{"num_hidden_layers": 23, "hidden_size": 256, "num_attention_heads": 4, "num_key_value_heads": 4, "head_dim": 64, "intermediate_size": 1024, "vocab_size": 512, "hidden_act": "relu", "norm": "layernorm", "norm_place": "pre", "norm_eps": 1e-05, "positions": "learned", "qk_norm": false, "attn_scale": 0.125, "bias": "qkv", "tie_word_embeddings": true, "parallel_block": false, "init": "normal", "init_std_qkv": 0.0236, "init_std_o": 0.0236, "init_std_up": 0.0236, "init_std_down": 0.0236, "optimizer": "soap_variant", "learning_rate": 0.00501, "beta1": 0.95, "beta2": 0.98, "weight_decay": 0.086, "lr_head": 0.00779, "max_grad_norm": 1.0, "warmup_steps": 200, "schedule": "wsd", "decay_fraction": 0.901, "decay_shape": "linear", "final_lr_fraction": 0.0, "batch_tokens": 131072, "max_seq_len": 512, "doc_mask": true, "train_tokens": 508300000, "max_steps": 3879, "dataset": "wikipedia_en"}
Each number is 500 + 50 x the weight over the matrix's rms, rounded and kept within 0 to 999. Layers, rows and columns count from 0. Numbers have three digits each.

# down: layer 2 MLP down (transposed), 1024x256, rms 0.134, rows 19-118, columns 0-63
# up: layer 2 MLP up, 1024x256, rms 0.14, rows 20-119, columns 0-63
down19:468478594490516415538522529542367497512509520545485461462507460513559558473384551604454607533481478506456568555514580479597533391448520555552421435536445595565545538457499550499531498496491504
up20:489486531418515437531515601454444447439417437433387487502479494470467519431433495498496475509404536490577489413468409539489483410531521504503545530475461455500590630583505563438449572508382613
down20:537650482485436486600557490602475472475407455432499494501503483501610411501523440482475587441528499574519567521470479476578567462472470472570411520507476477438465416466513576463429480506618516
up21:469497468584460492487576535443466481469555550535440477529482480568570486422462408425645488482440490502496564519546423523517555540378474460604559459573565440452484492513470537499428501490511470
down21:505532461408403528513533578589509594465434536504431564519515455499518526527553420558468427449485491575413476462562533448537570429530487481518529446517516511420521540559451422508473538538377558
up22:480527407469490527516488549606545382522568505477531453473445527536466512486497520508457453430493442430537508542465562648452506513543524479457488483496428502520478432492533503471507428497494574
down22:443483439505442599502521449567523450497523519494522561504491510529491493401550517424529494436528424547496520587497488484593564483599439488614490478420500491429439503528461477434440504550496536
up23:576492502485517440519483497442545474413466541466535542578527605523505608465514524525520555335428490539468485608536542518359506486446576503536499505566481567410530444549473496500559554504577441
down23:476463440496489466501549411486449475542448491391485516418472522450586415517473485439487458588553490508600360575504499462483550415494525483429412548476389470526465396535456532535495535561519527
up24:502563514550497531539507542504455475514453477511502495472578500498485537554435534476482506485562456579523592529551495567459390602437472547552541414488464467506452534509479537518492380510471496
down24:534469477603532496481595658466446509500492433508515440403429473536513389534469450539476385575425517501516587467621480485536531429489526477419502478560548569621474419569482532520537410531546445
up25:509479532484478583490476517495483468483573472541427558463440523459525560488446589487473493593470427524486494454496432553530441490572509582460502614482402495450455560436549445544481532444495465
down25:503528469506550436541441443494439512582516469539469541600552519450477498535556416496477458543450525418573575515444462457489490493439461457454596394533467453518490545572471554467528541505452512
up26:473522475462492569484516559532534581500543492532552458478487477581541564396468425487490459515539475490601476558462580477472524381502517508419379501548476516572504496438558508546500485542509419
down26:504496542552472490533501564519597541508488489494501464484481556467570452510555367451529485452485486504447484458443503453503524492466494581504454510426512396475452504491497575535602464511588527
up27:427416538558506434527496544565524561408552561491500425495467447492439470442532533572545447451414497599428456509485514491379445557550488588526533474484472568454553525408494552602436431423486526
down27:518532552529472469520534422421486521566588521573536510624612468553490603420457425558505447570492556537505472438596524495431466597452479506556527556527477480620533534391586528516480526556486479
up28:570477536481485498514455561490492534478524508522594490442463489508440550536515503407493429496556529500476464472559519514507489411478495510667520504460536564468570547459436484561481468422611494
down28:434514445516442491466442500495449471533599533443518506516584480486404481503589493527480581477522398518354510534355418467492554505516561463509528489476512553513483427475441479480451460481437597
up29:462452433592497527541552515498477463544441523503413494470477475532492512504543493461532438470491501502595470410515541504505613544577569534505475386525495481504538560445487560526513492576525514
down29:417539523554506459532526485471446446471542502505516526340497513456500498516501458517533527515452458507596393598557524544521463509494481527525455487450475448559504468556554482639590511527489565
up30:468545582560484468554585498478520467460533454499524627525530621497539573472513468502530517437432573509499474542523401501463432519471588559555459441484506438556493435500406500496471503566498453
down30:444527517522480588478622496412514565473468516415458537515547498432558542457493463448421491439561511473358537494460470556510420568421489535541460493501568562441524459509410502535493562601514401
up31:519412458484519560457488499389471514450478497582537512502496511518485540533576481538547466492525501505458506515515520544516509498492548539511442447450437464548481472547502451463560351488463555
down31:522504546423534536476507601451539506527394493524438483538512489488526515464481513462526405500524442484498540454511539502509429550451453569546406520537448445524562491529494422439563535538428465
up32:514470467571462437517517456490504500516520547462533444428421499444494538435462530470512498472591401454518446531450574460529508471399472513514463478579489498556498477512572561411457385470464533
down32:454444549557657508504595549475581536561529395526508466469574528490480444613483460529528386518500431589582546521467464532611464519498561514486406466412480554532561498399459456541601576542527431
up33:528590438474485468513461477457501532506523463516505495497548416438525460649557521453617443501525555519520561515588522386452498496537464479545564537502404481638536482498501482610487405374511437
down33:441528526461543530402428556438497517529553571419506546524522521554449478453480486538443453591484506452477517454469457553572474397457507468386471493517414452470558348512499482451511537521533588
up34:535448548547513462514558459512540426548526600535546485520543481526470481505521530491541467477485511557555583370507540465497521443443515482451547543521458489473390543580428404526502525486487486
down34:457562470499496547562455462555440510461446430471503613458488395411564479471408477452482514555554426493548518401529607569485464493555439542405491514513481523506571503462527449529560490570507549
up35:556500477560464492415417489511519460487581520492473411524494482550505561391460429414510463516449424505495494435481613482484428547586451489460468547487526468499476574481474449470559400485631518
down35:552497474474437477463513520495547480569453538463544528419473557560443553501479620528511561457432516509545571495564411484497431522515468505509585540563543615464420501521503523500544396425552620
up36:594498494528431491468425527459458469540427491462483496482421453498564438547511472504522427443502438527518567473443529419513518428470499419452431528537519552485446480466576559483494548429484468
down36:616519582464533544457522574516461496465544458544523491547533523589496525553580523494476528579467474410469504375499533459464448534544465591554507498536478457491470479422500435452467558490499514
up37:507585527487450530568423547472559411476598499592480482529512610514499464422452519556440500432483465471575510413477665453484508510529535474515487451459531495504516394586485475418519459428476509
down37:428482550539524420510494523416444494501452478413404502420458424484444454510512478408520503549560475553422498565508483455483471476480422463471501387462461524524522522497493467522454526468509547
up38:530553499513513460461478542485441494449434424503553487525534523506390529526505527409492459467597478459474426498461486542440436562449517530416478500496376451484535530417386463485554540482486513
down38:422428469516539511460522560570482498474524572415468545457531484507566509541515449515630481545438547465464511509453483491487482549519468419481479481479539550453536496493491519521459525508540547
up39:569509446448426528447599490575434530507469495426569480490527453526473524399488489563470485485470437443489485379538532561470475459502472444536530567631487545449549442470409537470555416527454614
down39:569535339503513520414485542490668569477566557523430595458486449612551531545434480482373455519498506458517410491486537523449469500577492638463474562531514505545498511553505534619528491467489531
up40:517510463475513565551549513509561473559534526432445535467438430516505504512560528501509520456509529552462525411550580549481584506475506485475495560533564583590533464514577454462449500568566389
down40:453535510505449483495504535588543538471502597517490503447483570501445533461455488469494472549508528515517545598486538490521528546418451511501530487477441398567445518606398551533520504501484609
up41:465547490428480434403512495546525435496466485535523528503536479561572470440515434496468551533480503519511469440342465417552380530418536569435555587456452484508500552487566534549524569504552657
down41:516413446530460480469513391625496477494458530548474496522483584441458521491461447582506459445484508569478495471496500535487504449445437409648486512534448529612561529498542516478626580505595440
up42:459480492525517565533489517564472480429462552548412433529558501511590578437568505486501492487510505516464563475462517532571492493528477538499554414538452441532465429522460553533444483548444555
down42:553509565610487405540571491421478465386334509497530506452550439498492444520421381511496542571392399523538420344508468400545447504573503514462494578551518482542583541546484580505561428518557438
up43:496468549483521528584580428466465493520533536494529518475459512545448554476480517400471534499517481479477583420590568479491400455388497484550450526511546512519428571518630512446495555450543442
down43:478423413507483520471620504524537509512518462543415525510451533511540601498638486422486579569481556475650487518563527400415576546507420433517497602476497525521400490606685548530545608471522427
up44:540534564532414470402537526510465488475560515448514565456505475573473552496490530538585558517557508423453492481463484534427451481508474509470534543471576517457463484453464579487566539461488485
down44:511497459431508459524419499494464519448435483476510435456468471467450533493543533491519592493462445475508465465556456422460436466498519496543508432549535480435401543445424469448530496525524419
up45:494477481427463589503563520494544471584543490589493445445490509537514460400500493467534569465549525573609514409561566460513436527508533525473493471514499619511515525512563603511626578551591507
down45:460479507490515456478542545539570535463437523499515495464390477441445486507401417456522554494509531568441474510451492466528474537468504479539433494508412497451454527507461457578502568532408492
up46:522510514516436567446482506446528474547528493538522408468523431403438523523478528500446404491520524494507454495500496481489471478562483516516519551528421523540490489516538489458535552563516546
down46:539529478466456402535476401500542483460498541520550510409539421527524517494417491458520548538554496486495473406428531430526551506542482508482448423517519544497512472509573473505533524437443421
up47:468546563461520574505612554521535493533487482581491406437486445503475506441521459437510537490377449529506626477451496477424457477459514471435549508496488433507525532577493595493518621473433589
down47:483555525512443563534539479510612484471482511453479519467495500431442424516480458514484540523521459470431490504449491509417484427527583467453513415479450521480469449519528580490456556459459558
up48:501443424524452450463604733480498498498554471559461541441501560587506542475447466420465536453443513553417436534505571424486475482514506404565563388448462519537564571518448492516579599545476426
down48:590437504467493508461514463629432419489529521428556484480527578449553580478573499581490547651565540390485532546477541477421474516460463451476390488441471575461526478564560532499412398411548513
up49:575499508539468533504509537449477547472431435513511562431506406457477485395508464508515471602549493488565489563499537539439497479513527543480475533524545515531433493545501504450505597612452446
down49:404470604432474499477528400570534495526545560533512471487603575580420430474566592555514446576514568560533527410437377442560502515450518473460452521501462340423485472438361452516466489471581424
up50:439449449480439459497520467339551419550461495519523473555612469500515507442400550433529541454490404578588562525591509506525540510582605475430463567408456429411429416541459454432563599534479385
down50:392569627539456488506562414434456627490459564443566517436458542491557380578564397590496531577501552323514561484492557382613569452527511519514484555540500588389500405469486416431532456506511509
up51:474476468503510510503525551551476493501495452601507420522498403456591567508464410532486477478535511527485510533489504425526541517465476506484504458517462490489496490529448520454444553525446507
down51:521528516546450406502548545489520546499526445525595482489499481451554395528528517512469546453503521551516491535494544457464475461449574507503517535438475492558450424502415546460425556541573537
up52:499547547551595452552569492464469502533544438584516475488488468461467407477500516531507480490431500430519502609389519425403528486461448486502446468429541482536525480487537488409486563568595533
down52:473435505495456464451535497508516533543505560425533489600543567519566491480554467528494466446431557606503594497514441532550417525496493540516559548599435432440526539453627505555565481523556588
up53:468454518511519534418424566519528501526470546565524438554480390504467540555377500544570498522494439514532463521446450492548452424449528538483557551574491531441520470566597555478453562503531519
down53:413415491467444428483540526476586611433428427513564479490526441458440433578551420476472468476525470503518534408528552472449468464548493573543422468444544546488575534469489517461454472446472501
up54:548518509528538414524460480402461511481489499476502450512495442481503498524483490516538524514584453466471502475450464438505499550516559431507426496541489465501475485604457501468468452484511536
down54:507497453503467653430477460536566531395421455519559525512531433413498566574509472504552391476472625391448507554557548482501434462467508533520538440432571517427517607553519361471447407508506401
up55:483523548485600595445470451522562531614430556505528471570494485469533425414466545544592469497477487485522590577570490487604471492448579490465489497522553439492472442424522437547476470462530534
down55:490519431490504522520548458549392518486423499502546484508496545483527518440380520517453576490591542417471474497554498477514535528558500635551526550513555586438467526542581590471394530496593491
up56:458511529444414530445544459620517498516594524497453506433426498455448547486437459603419550512460535462506448531572478470459385476478562528474552455529584490524495499479432523521549560477471462
down56:516489490466520480451398549543475400466534497462417452563548460382450505475516478480520475517552494428510492500433533543564598423476569459449480449445484459466595418517448508563539425459493472
up57:536619522497626467531510502496417540468518514512558579409544486531554540502503476548460467413501404344493562527589488567516546543477581550570506526412493544524383541470471548537491530502537492
down57:427491390446465537456545584552571571519463483437465526454558419556403506411530559432453479518437532562503403530475491508389430467493531552533468356474375575388493515580525495500426564586389566
up58:459582587457418447447478526500565473469465550487533485530541545465430401504492500449487420523475545560458438423500502558547496467414511479554456503551535476487585449505456479543563509510486530
down58:488479501535489485375521459570499468527484423574419505435481494414420589524438512452495421520508531516463405430474516504489453526572477390545459552514482417555527486420406544590453524489557448
up59:493543519411498531532579540464508537450497593594501519517539483480535436511535527543491559438442519545623468503541484465443549460489523487427442526561472531461532461465521572475510457509528546
down59:659454501538534573525448460465492542477474533494529490479485477470497539474466543568565494464418496442463481492536536486514476571421487446436471452519478473511459478453539462476561431484522491
up60:566430534462532600427533412568549464521545354454511486535505495508524493502515516460520572466499454483529487483468477546515542478391461487508502509502512512442434514501488509392554514510451411
down60:481490428469520518528472449547462484583522522540476467545512534591532581540418479445498496523444436469482526467523480545499450519623558515467550535390466477573504590438503509385521496575570485
up61:487517577578504496480488543496492465486508436504546508444519479587499563437408489509512465459481493460531440506575429586378475489474520398487474582436564461518504462460440539518560492427476454
down61:528527563464511525570545473564365499576528516562432435449516422586475530432529527502522528473503554464592532524409490501531491420469507499500538514485516486558442523512556458551452527510527530
up62:502585459458417501503541620470522491458571491530509468448482450503537521470462474460465548549502564495523550507536390516540592522568528517478406515557416651538459524405580438491519488468505502
down62:554537481515511472525473519500598511513544491595464471478554475572543567526464480499562397549545448493470580443545461525494372504500495427497569536487508537494487555536494491546520525493549466
up63:581511535457530535479556462575493465561577474489490498451488525574516499442498437542352505555565516616447426519472466405524543498495500477570416472459629508471460569391514556445507494431417393
down63:425498479467604521533427542520488475518608463446430586555367561439412465506515548496482483480378532488616551436474456484512521522545541564365546452481498482615536441523508503521505499433568495
up64:488495587604501498495496482436570450450544501474508496444555521516495579565514538480544530531583537463570541531539446469470522521449515491507478472452544408492489550507458483560537416554610587
down64:465564442505449554437496473565469521548536509475490515528474535538500475540557457541474512459462542525511535543489537526485527507519525490503552465518480500489460534475500550463511487468428443
up65:405519570516385550607609491581504457555477486480454411511590561500642517440412461587420500494522524501446554464588540536514519496590547519432483501521472465463473502479561453444438525460529484
down65:548467380575493561459458497514433533528440449450480503542497504493412539414500492479464601483505449555516422521487544443540462535485478483410423425421536454478470455515531476480529440563481447
up66:466553459467468513456502513517446418568494474450466472450475510505542520554529489489578520595512345517497564545518427471433486457494488459476467548545524494528564479529426548524547520473501476
down66:536476545549528552500448482484497563599575557515544505586557510528537514568516466596477368506525500537475543426479477559487439523489521432464511508567495518517526462547436531486505465468492483
up67:509514553454601539524455441491523472492503477467549417472575605465464414530515442444482537499527471476482490449593437485530459485535493480486483586456568486571415459543471488386481442464453543
down67:539503567516511490559446512463552549557480485431508488500574499403479440547590497532453414432523495477432541439418470472583510489520510481463507502522473446505494551555531464525481488492509544
up68:538500533502479495540550519484494488484582566506543501489512525454465520459503535534537465479514493477474566460459510462504492468490461587505542536622481538489445542516475459458525502454518400
down68:512462371472502476527506453504452530481480486390482461508509473522474463480460589474556501426566448562579461523493564481506535454544480530494422463539582537521442488558479491618529467454497581
up69:560549548560488529583478481495465472500557567467536617439375434510622519430486512525617462499538515470438566508559503532545464516512583617585509586476447524594548471479506463542439450520515463
down69:493438487496544399523570548451484444449429541538507391483567479446471353490605524393553521564494465442557447499502546432599497521488399505463573500510479501486535513445545561438570509580481533
up70:510555545526411567487453536634493499485578433519431450472537535545442574565470459459514507525477511458527536523500448465490493487455471420578546412482527553496441559502427492485519438459476446
down70:518517593585480437495522486393432497542499369456518552486383423462462523525500472461445510541572433503519529450476527486549529464465468516486475342491426484526616540529494548541427440539618521
up71:479572502478533456575529461489580486531533527549504445620478507477525555454505506542446516544525500471516532526541517577435524513514516520473521547592543538570502534490501467485448470470486545
down71:571507472554460449490542455512428489621467448412429450517527441570368517545490566556454576502462538517473433526471480482549410491549478550367526449469477509421529554517544516511538462497513545
up72:468550499502469480545492459451521537512483558556455454467516545450459456574543525486477497484461591515545597551580459564512547479514488467566497497464488571412537543543519489512385509530502480
down72:540503520507481533516422491464536563503457472496472494480552448586469529401536491484525496470516465456431495510516517477527507543543498538535441479516572490521457495461595486485578488480505467
up73:497472466529471543525497505474507390563464450507446548500486522508481442455459638553490521493490418532498468614494380550422363531491549542561570604471474438589530518497464553550566490458519568
down73:461561592565446520523555493558422527559522455481574586494531471498580520477500482559540606435580553484500442503493449536599586553582434471551484539541509521427557531527497584652392521579538508
up74:607567511478455558465494472461413486527497559517473445422488497524572465518560392568505405518467400529491582515636485485622526521430529410523547559408439546472467548532537424526613485442410514
down74:536486449520561560500414638503505515479591425453520482438482466582507524390477510561426480471470528431516471552535523529436390533573401479495540498449539555515532567453415473509451561505572436
up75:498531601500508461491561382529500451553498458496460426494597478520487516531516506466564477419517512441500465448563514451483508506542478602512498489480467523476501546463517580359486405543435571
down75:479511569428483533586535503434453445462565506536597379458501486553430472585428488501497535460570580532535423466404554582459437480550548480530531552542527428515521534586371383535516406566532496
up76:524447561551429444494493585525484513511470533407507480475435532416467503472500499457463480527541518371505531573546517458491515497382484579472517452458549574512482562453500488498522472561536441
down76:484509433526451407461556453596503491435500503428466526558539504609495442534395408518456516573471494575461484458546525466512325460563523470496518493515540540499518561496445555438576539522457525
up77:532463507436510477512500535510547441450458645431517576489454521530465498518461459515494535548557586479473496437498489518486524463464545523467445550433507547488510441502477485459496539467547511
down77:481465523506521475549544431571412591484434449549481506536395514466506508504561492491554453490552491498504426614539433577512556493521519473507490446504518482473507571598500376442566451503435530
up78:496515521548456503560450553457484438520457488513536443502519588551513577525587499575432488490547488522482509515570431571467404459546522460461518577509528463519435469536489506519503537519453487
down78:478481541406483501503505490551515419532481542506507494438561555540486478502557580530456524477596431498530537457603508458489553499396456506545462506524546484566519460478464499491559446467455431
up79:514415471513511465606496509516484443511506506505451542496495557527473560522390526484489584482444477501431550481542548486501476507473423511494438479559537535577489521475502482517482459491497497
down79:577540528526428472545511472621526417469519532487481518432465514479513446497488466443504458506510494512487545417520526581508472463521526477514559560537538459512436511513520590491440536517513481
up80:535527483498490444494353492605578550493466479574526447493509505409489528506578511488487477536424532503570421508545675563489449496440502595507475522499439469499520466498482513548482534518498507
down80:589499556620463547534503523453510509432394444500457464485415461498531424507538495489572492559576497502503503574503569463619490410492494369473532483466594522438479512457442521450494476448453566
up81:422495423473391454492397405510372422477457547559550457497488487528400532562492512554384528486564566430591499571473535519330459505535427455469488462450537595542524549564556477475565451445545483
down81:405522551562512570519493548559480507432563534460474557569399535462447533593416507563543464526421510518487454461495460509514420514441432448527538446503448469532485586496603347435477560481489540
up82:455538578527504545568560514568449493590543352523451517415518495569488554478558450460461488576413470445508513479529487498522482518552472525568557540553481499458483535480501489525528481551454523
down82:411530551529489492454538534495379503502400521475526494396490457482542560559491617527543489483490545533549425541424476510545556509478483584571487429441535380497464497537468588574527508510538502
up83:438458535474441454578537493441464531548576517572478493471524517498491543519513383497362565516473500460461506475572589527493413443549521542541539577489414534548464516517369494526551441461483561
down83:589515544499443514466491455496524547510445513528492505501541531430465454491557551526553530491537575447452484516482410495465549497510456528517504530483465492495520513525590488503420452458507487
up84:426516514506476489530501486443461513537467476520544501505528503434504480513544475532525463497502502557569504532504498519458557464489537501504533453478515403453509428508476522531538426408467526
down84:489528475553451541503523534513469501526533474441465437516437465582464466552391564475486471504517492455509472458460465472484572537415503477544532562551496476557497526484503508514480493567464449
up85:541485511462525537484512483658526486379549489481470489476525443567434450484477488497510491532475463440508510512415460541487631554494599526495454525498481515422504522487504619440473480471537475
down85:474521567478477483467491453498503528556548435475453467415475472544508518485458499387539484443412444446498577487609501527500501422514528484525524481490459580607473573561490438442558510476530485
up86:550642446549473488429576440580493467529555499443549543426405629472568498552461484611576345520455461469353485489432489554479543532546511478482530604598487472555492469431589468510461500530506345
down86:536506452500559475562515575562400447549475436504499543487596549473552499445559513518511494532558535523476501562586478413521524479507450473486486512488561551503464432521557501496428511438373468
up87:535462562514486558463527542447479430445484490574488444360616448485424473476522528542488527582538489468469472554410513522549508418492512536542579470479521471521594554527495432523489443540468518
down87:440522451500505481484464461471451480512540488435521487484410448523544491524461450495465464478501535540555444471536459445458487477529514483480446509503472482512463468490500507509537557429473484
up88:552563458536434450562551494553510378525526509475484553517497493507579480565424567487524482479505540544468465450455523456517485520462506401542509543476495464544487522604479500542498505527447401
down88:470510527527581628523524464494412528477503433563515433399497541482482489494411464484466533568532476496488471448571502406646423438415502533448489529525555509507471473556503460495420584426522415
up89:447456524558470521521549493498504379440415506499520477524490545489497554527444564515542466504465496505528549497522432470465453496473537548502486555443492468482485431438459460559484551519527524
down89:467499578532537532462537497529478502543551461347522507492486519463550562512520564464449527555463452524491528477409380447583448545465477529507432425490540522497531487519492420521432581426498521
up90:411464468349540578556474463496538393380514428522550444457497604541531453434479513403536450593382471452435508654551547525506415539416552495417515494531580486630458387460454377599495539454561527
down90:440501530498565489505506500562344469645524465489447515616509467462424520632571409496528548417549545455410586402453603533609515394627455470505567484453435459395519528551630518564454516481452486
up91:476474458453509561510527455437480543458500507566583491566435526474540541533532546584474506542447467546426403500584461487483590583525584414555522545539458441524435549454503464550515471456472479
down91:477501555513403523568531514559446432449552507493537522461542382509495515467544427432545470534525514541460471498405584479456507486492489567496489465483510589436511496536488491636550459530523400
up92:569531499427388579473455524524444474497454554446438484583464571647635562399457540573603449471563416603566646465556580387620561480583505576379490526515504566517507532519378459550474499457470471
down92:558469495558486586538512530492404486613617354458477558522520415508621483538477477453563485525563465480427467529472559406482464473488385557565625450558401563516516618407434489519487517419468524
up93:540489528482543462523471522567522522449485435496526594551442504513558530489433497543648490510621478482618525507379460552477477579563504550414523479573443495486539503482535448454460452528453477
down93:452477423539415585534484508534514510510425599571533518408508494518441504554521499532548499473641632491519497528491528473526487553517469454482505454518541520536474457478644513518440476514472587
up94:430493516492447479519539552537568494495568572477462484473505514545511539432501534515513467420439558423439564413475551471445466490479662542463464541612477500493557399540494438560529515467414578
down94:503430422537447520492437462556540511436452449506538522491489483573497532425530524505421505486513413607482441428434442505423515444497523485610502462463377479505454529474484524518435464481486508
up95:580396444536494449454479360541587481442380507457578524555520485537461547524497477500545477451505541486494543508496557548482483491437479448505425530475488537517469528469406572494509494539516558
down95:539495469526457621472421523457501614452527409524508456542646522457558458481451516546533561416590439496499459403353421564565494475503548471465495507441509480567553597549521516477480466514469526
up96:469497458597510478492602561528495412533527486608466571583416485457437486493506593480539476524478501449548421497545458637491564465508531495428509369454531561424523506492596521465599528573588477
down96:422492448568491443434505519484549461548479529390416538472490513457546494501447451475494460478518465451471528535365526505481440505497533468506533494542468473439481510466379562526445576499522593
up97:405526543514476510520483448528519472467471496512510472527531461521490471510426507506500477556464494584576544448413446563503445457499601501519531514510503504511542563458437500581488484552551532
down97:470477550504483494445556462487534569395543454484500571519533445453480476510415535426474404413511459595577520473539454512422540564506631493540559602540473527480544526542357468503467452505467475
up98:483548416498465516498535501576496392630547547444549490485538523535458528571521590446490507604485524440549578558585554447420408487540487558611528443509549455433466533478473502543493567366460512
down98:410431585576525472449474476533569492425518493496597527519467475510645533473463473487551516445519531478522576477583536551459424575571516429507466478439458544479484596562526557466534503478555496
up99:520478523465542460588601479486530513548391453513396542504573524466527438488537531519470500380425456574504515481547509428505563461445518586422511568550550518454411482493534495452479458485480490
down99:488516468433466506473596488486468550505448555564467534499407493525559566503353523433525516578439496434390490422556477504504541491501464457556534487465425516522621554511498599581498553539418508
up100:513464431489469532473491408504518373364609516547498485495400508572488517380442521558498497431490652439490401427490524567488506474497570430453402450517572483606508479456383469434478560465571486
down100:522427427464538495520458457581460484615426469538498510376508521476485524589557585543482620520526465451465557496425581410497419490524490493532569480445444468387452463442526542485415474583560528
up101:566444466490394497522440528506425610525597561543520514571579514493504510424523485513503371397489425559523570497584539589516426557577458571478489492371451600535619510470493487552509410464480427
down101:491486496516529521526460521496485592516481478436439546520505538514469559532510596465557504571472536474535413511368501500556485458458583536450499436442506548472500594529507548453539516505498516
up102:481509452468396540472621553511534475464517510474412526485580525463539559477553538366486512568525512537546527506463486469449488504569579480545483559491397399613498498436487494461549600516509464
down102:490467482432522465525456485604510541461554592492486482361467442478569632494519574545476542479430473477530442433344518478502459550448505490471547526417542469568471521524537499532533573569554391
up103:496499438487482559470479478568504515479509518553520472452546498552518499589498536408505501501491525409507444397465492471421419536614521510472442584466421522523543409485434566558550479521575503
down103:514511527631540530426479457586518463618528506535483448512488456432498532623566471424444525465587491502540576546550485527486392574541533481468546549474596449450432501536455448456510508469444488
up104:509550508529598520498536464543546513493509557558538568449518409529449532495517495508374485487498543467430529449595509532472514453434513531445624488501471477511543504466498576448442510537430638
down104:542557490477565543456462493400527478472525483509468467464524511514570508447515429562461545525441421575495431533429493476589504456577469456388528451608419420585524538501477453518489502445464426
up105:534573413440449491497545509600450608464458504492469479458511531478462514478481421556511520540557507519507486460551462558467547499438539447435458474496460452434482517552506566521413471542449469
down105:418484532470454515472490535459401472440428552521578509646484421494491470436537451413478469482481410525517499504497454436504542544516567510399493551533423552575473471524463468441482535534505475
up106:494546547432570494495457510572584480432493521505497518496495492502534473554418439451542584564570515471574446504454572615507636547478443529460528602489464547598445432586372551430413426550437557
down106:461519574376484530494508574511513402520492449525569568569517507444503600505544615543559455515500444592530538460497508456547466486384528478447528417522449411421514517519562519522497455524468471
up107:618514512463569526486478481541451513422503500431439465514573498490456382581505529494551461437540517536643529456568559524554448560558578480504455451431556493511488478426560517485555525480537491
down107:449492551520466553532511479461513541615496398495545509480513565576549540521585455455393546514559602520424494550588495534548539558418450496520463508503467453492516501461525577546489519498479510
up108:500466401413450459510482523429512560589490522570487448502574405482465509591549531515491508469373619528469578476577479325410550496495542494534461431542508480561456532575371496397462560460578488
down108:378387437685464510467420447458509469604497421507492501527575521472630462451512501561480588537403541623441530448387457547457422549382510516480406446603456465447431477506431473673603496401541481
up109:523502507453572489356532550484490477380424455495523464489535495481547555569518499482494554473464522502470562444599447484524481419561539504398469551495492430443489534366583600462436464510441599
down109:499499409517525526513481590479467515545624553566501499546574506550464475582497479501446476528596545468441469469440471490555618546559462527578561481474539465434494563495535490545537552480573448
up110:474448484519553492568508526479527517525506432583523603475542438486480558466467424417620479553533427456483464491595557446550508400546572519586521513440455530515477480404516412543460563518489539
down110:484615502507451504435471513516452529504527565548412500474439533531594542536504554475447523455441541591530417346540477535469549534510469505516382520501460484524496520511429496496523458497562501
up111:545463508557499490520534587476482479547573408575439470508441511499491537490473480453582514499430458454562527424644534499503444502440492498538519515600533509580501501553599451521521432577497512
down111:471558499513550440537525506465441498502582487561550460602557511419587443493503580489489626439531602538519521468460469592533511472502490533483424537506488571543451517394481521431510463435444503
up112:555577533514484522563558447527437457466465461443433527498587473501424514428518415428483472551492448479503487623586492469388524534553551467543485544436523453505557517527508497432448429468521434
down112:489407529598489492524572561490463437442420436469443534441426433595389524488445447542464505470442444435559375566521451585488487613477407485563430484508533461464525500385486487439549480486554415
up113:532405468485419435547495520536495532446482502505555512464468451467542528492434500434456584540465584461475457536506420521547383492514489548440533493498529602483570482410449443541399464468545489
down113:454486502492469469568537439541495400539441584485488523400458513531491503577629516623475522590416408565474483491584510589540419406597575468504548491492423448577491523480504504475533366440489440
up114:436494628475538459551507521514466530458526500435476682479439524407457458499443531475583499511453437487548505465432538438494593440509611485539488468434550563510560450386487544373525497580444603
down114:481433442489461399571547492426587598506536503434477411507401392420542451395598489446437488501440511367527549518535473421497510424582503592458429476476657556522521476503435454517522496499426475
up115:507512474439505520539412530488515434478500495494557445501492572534493402443481505483530555546522461583599438450524586494478422513406590484502508487417494523493515498581468505467453470513521434
down115:479438507522488525422460543499539417533627511392521499463536521599407461559487452485476429384473509351457618409492530526547416438527509482500508520401536594556415565601559608502506559512542529
up116:531450489560487580443491514537487537453483441489545466519507508489491470395445432421504532548443472439449535524518562509528448471502529487492492556527517484416533496458501525491513459479568534
down116:490522428527557527491480623498552552446516496502442489487518495614466568507440460475497556503533556526526458511473545502454522552527553560475474543490489469513505420557572491561507546513449528
up117:501516493452481485568536558478547484495532528458554581379471426483512424508446473478445510618521497400494546525532476431513524519481557516483377534461568473429430542505427474555561454482509476
down117:525562508477429557554499476567459522417549510513464481563448519466580505532571484480506465519532513441457467579534492466469454613586533487502519480558518521488502525453565588445432511431500476
up118:487519601570461508496501495435557522481429427439362562528506401428516459477514488451485507484524481449503567446525449536573550482498528517514477544363434525527506501578551439436528388452470462
down118:516500447497647536394505452578475520480455481540532558486400497454514533501536579535521623484527567578531516501523453384491473581585436475459496452568540525501485376463562491569541620586536557
up119:479542472531587555569452508508521582462434491471565528431548520455468469556549500472493515526441444612511557535522492498459448515564455569520495506445495433441494419585489577476457500516396542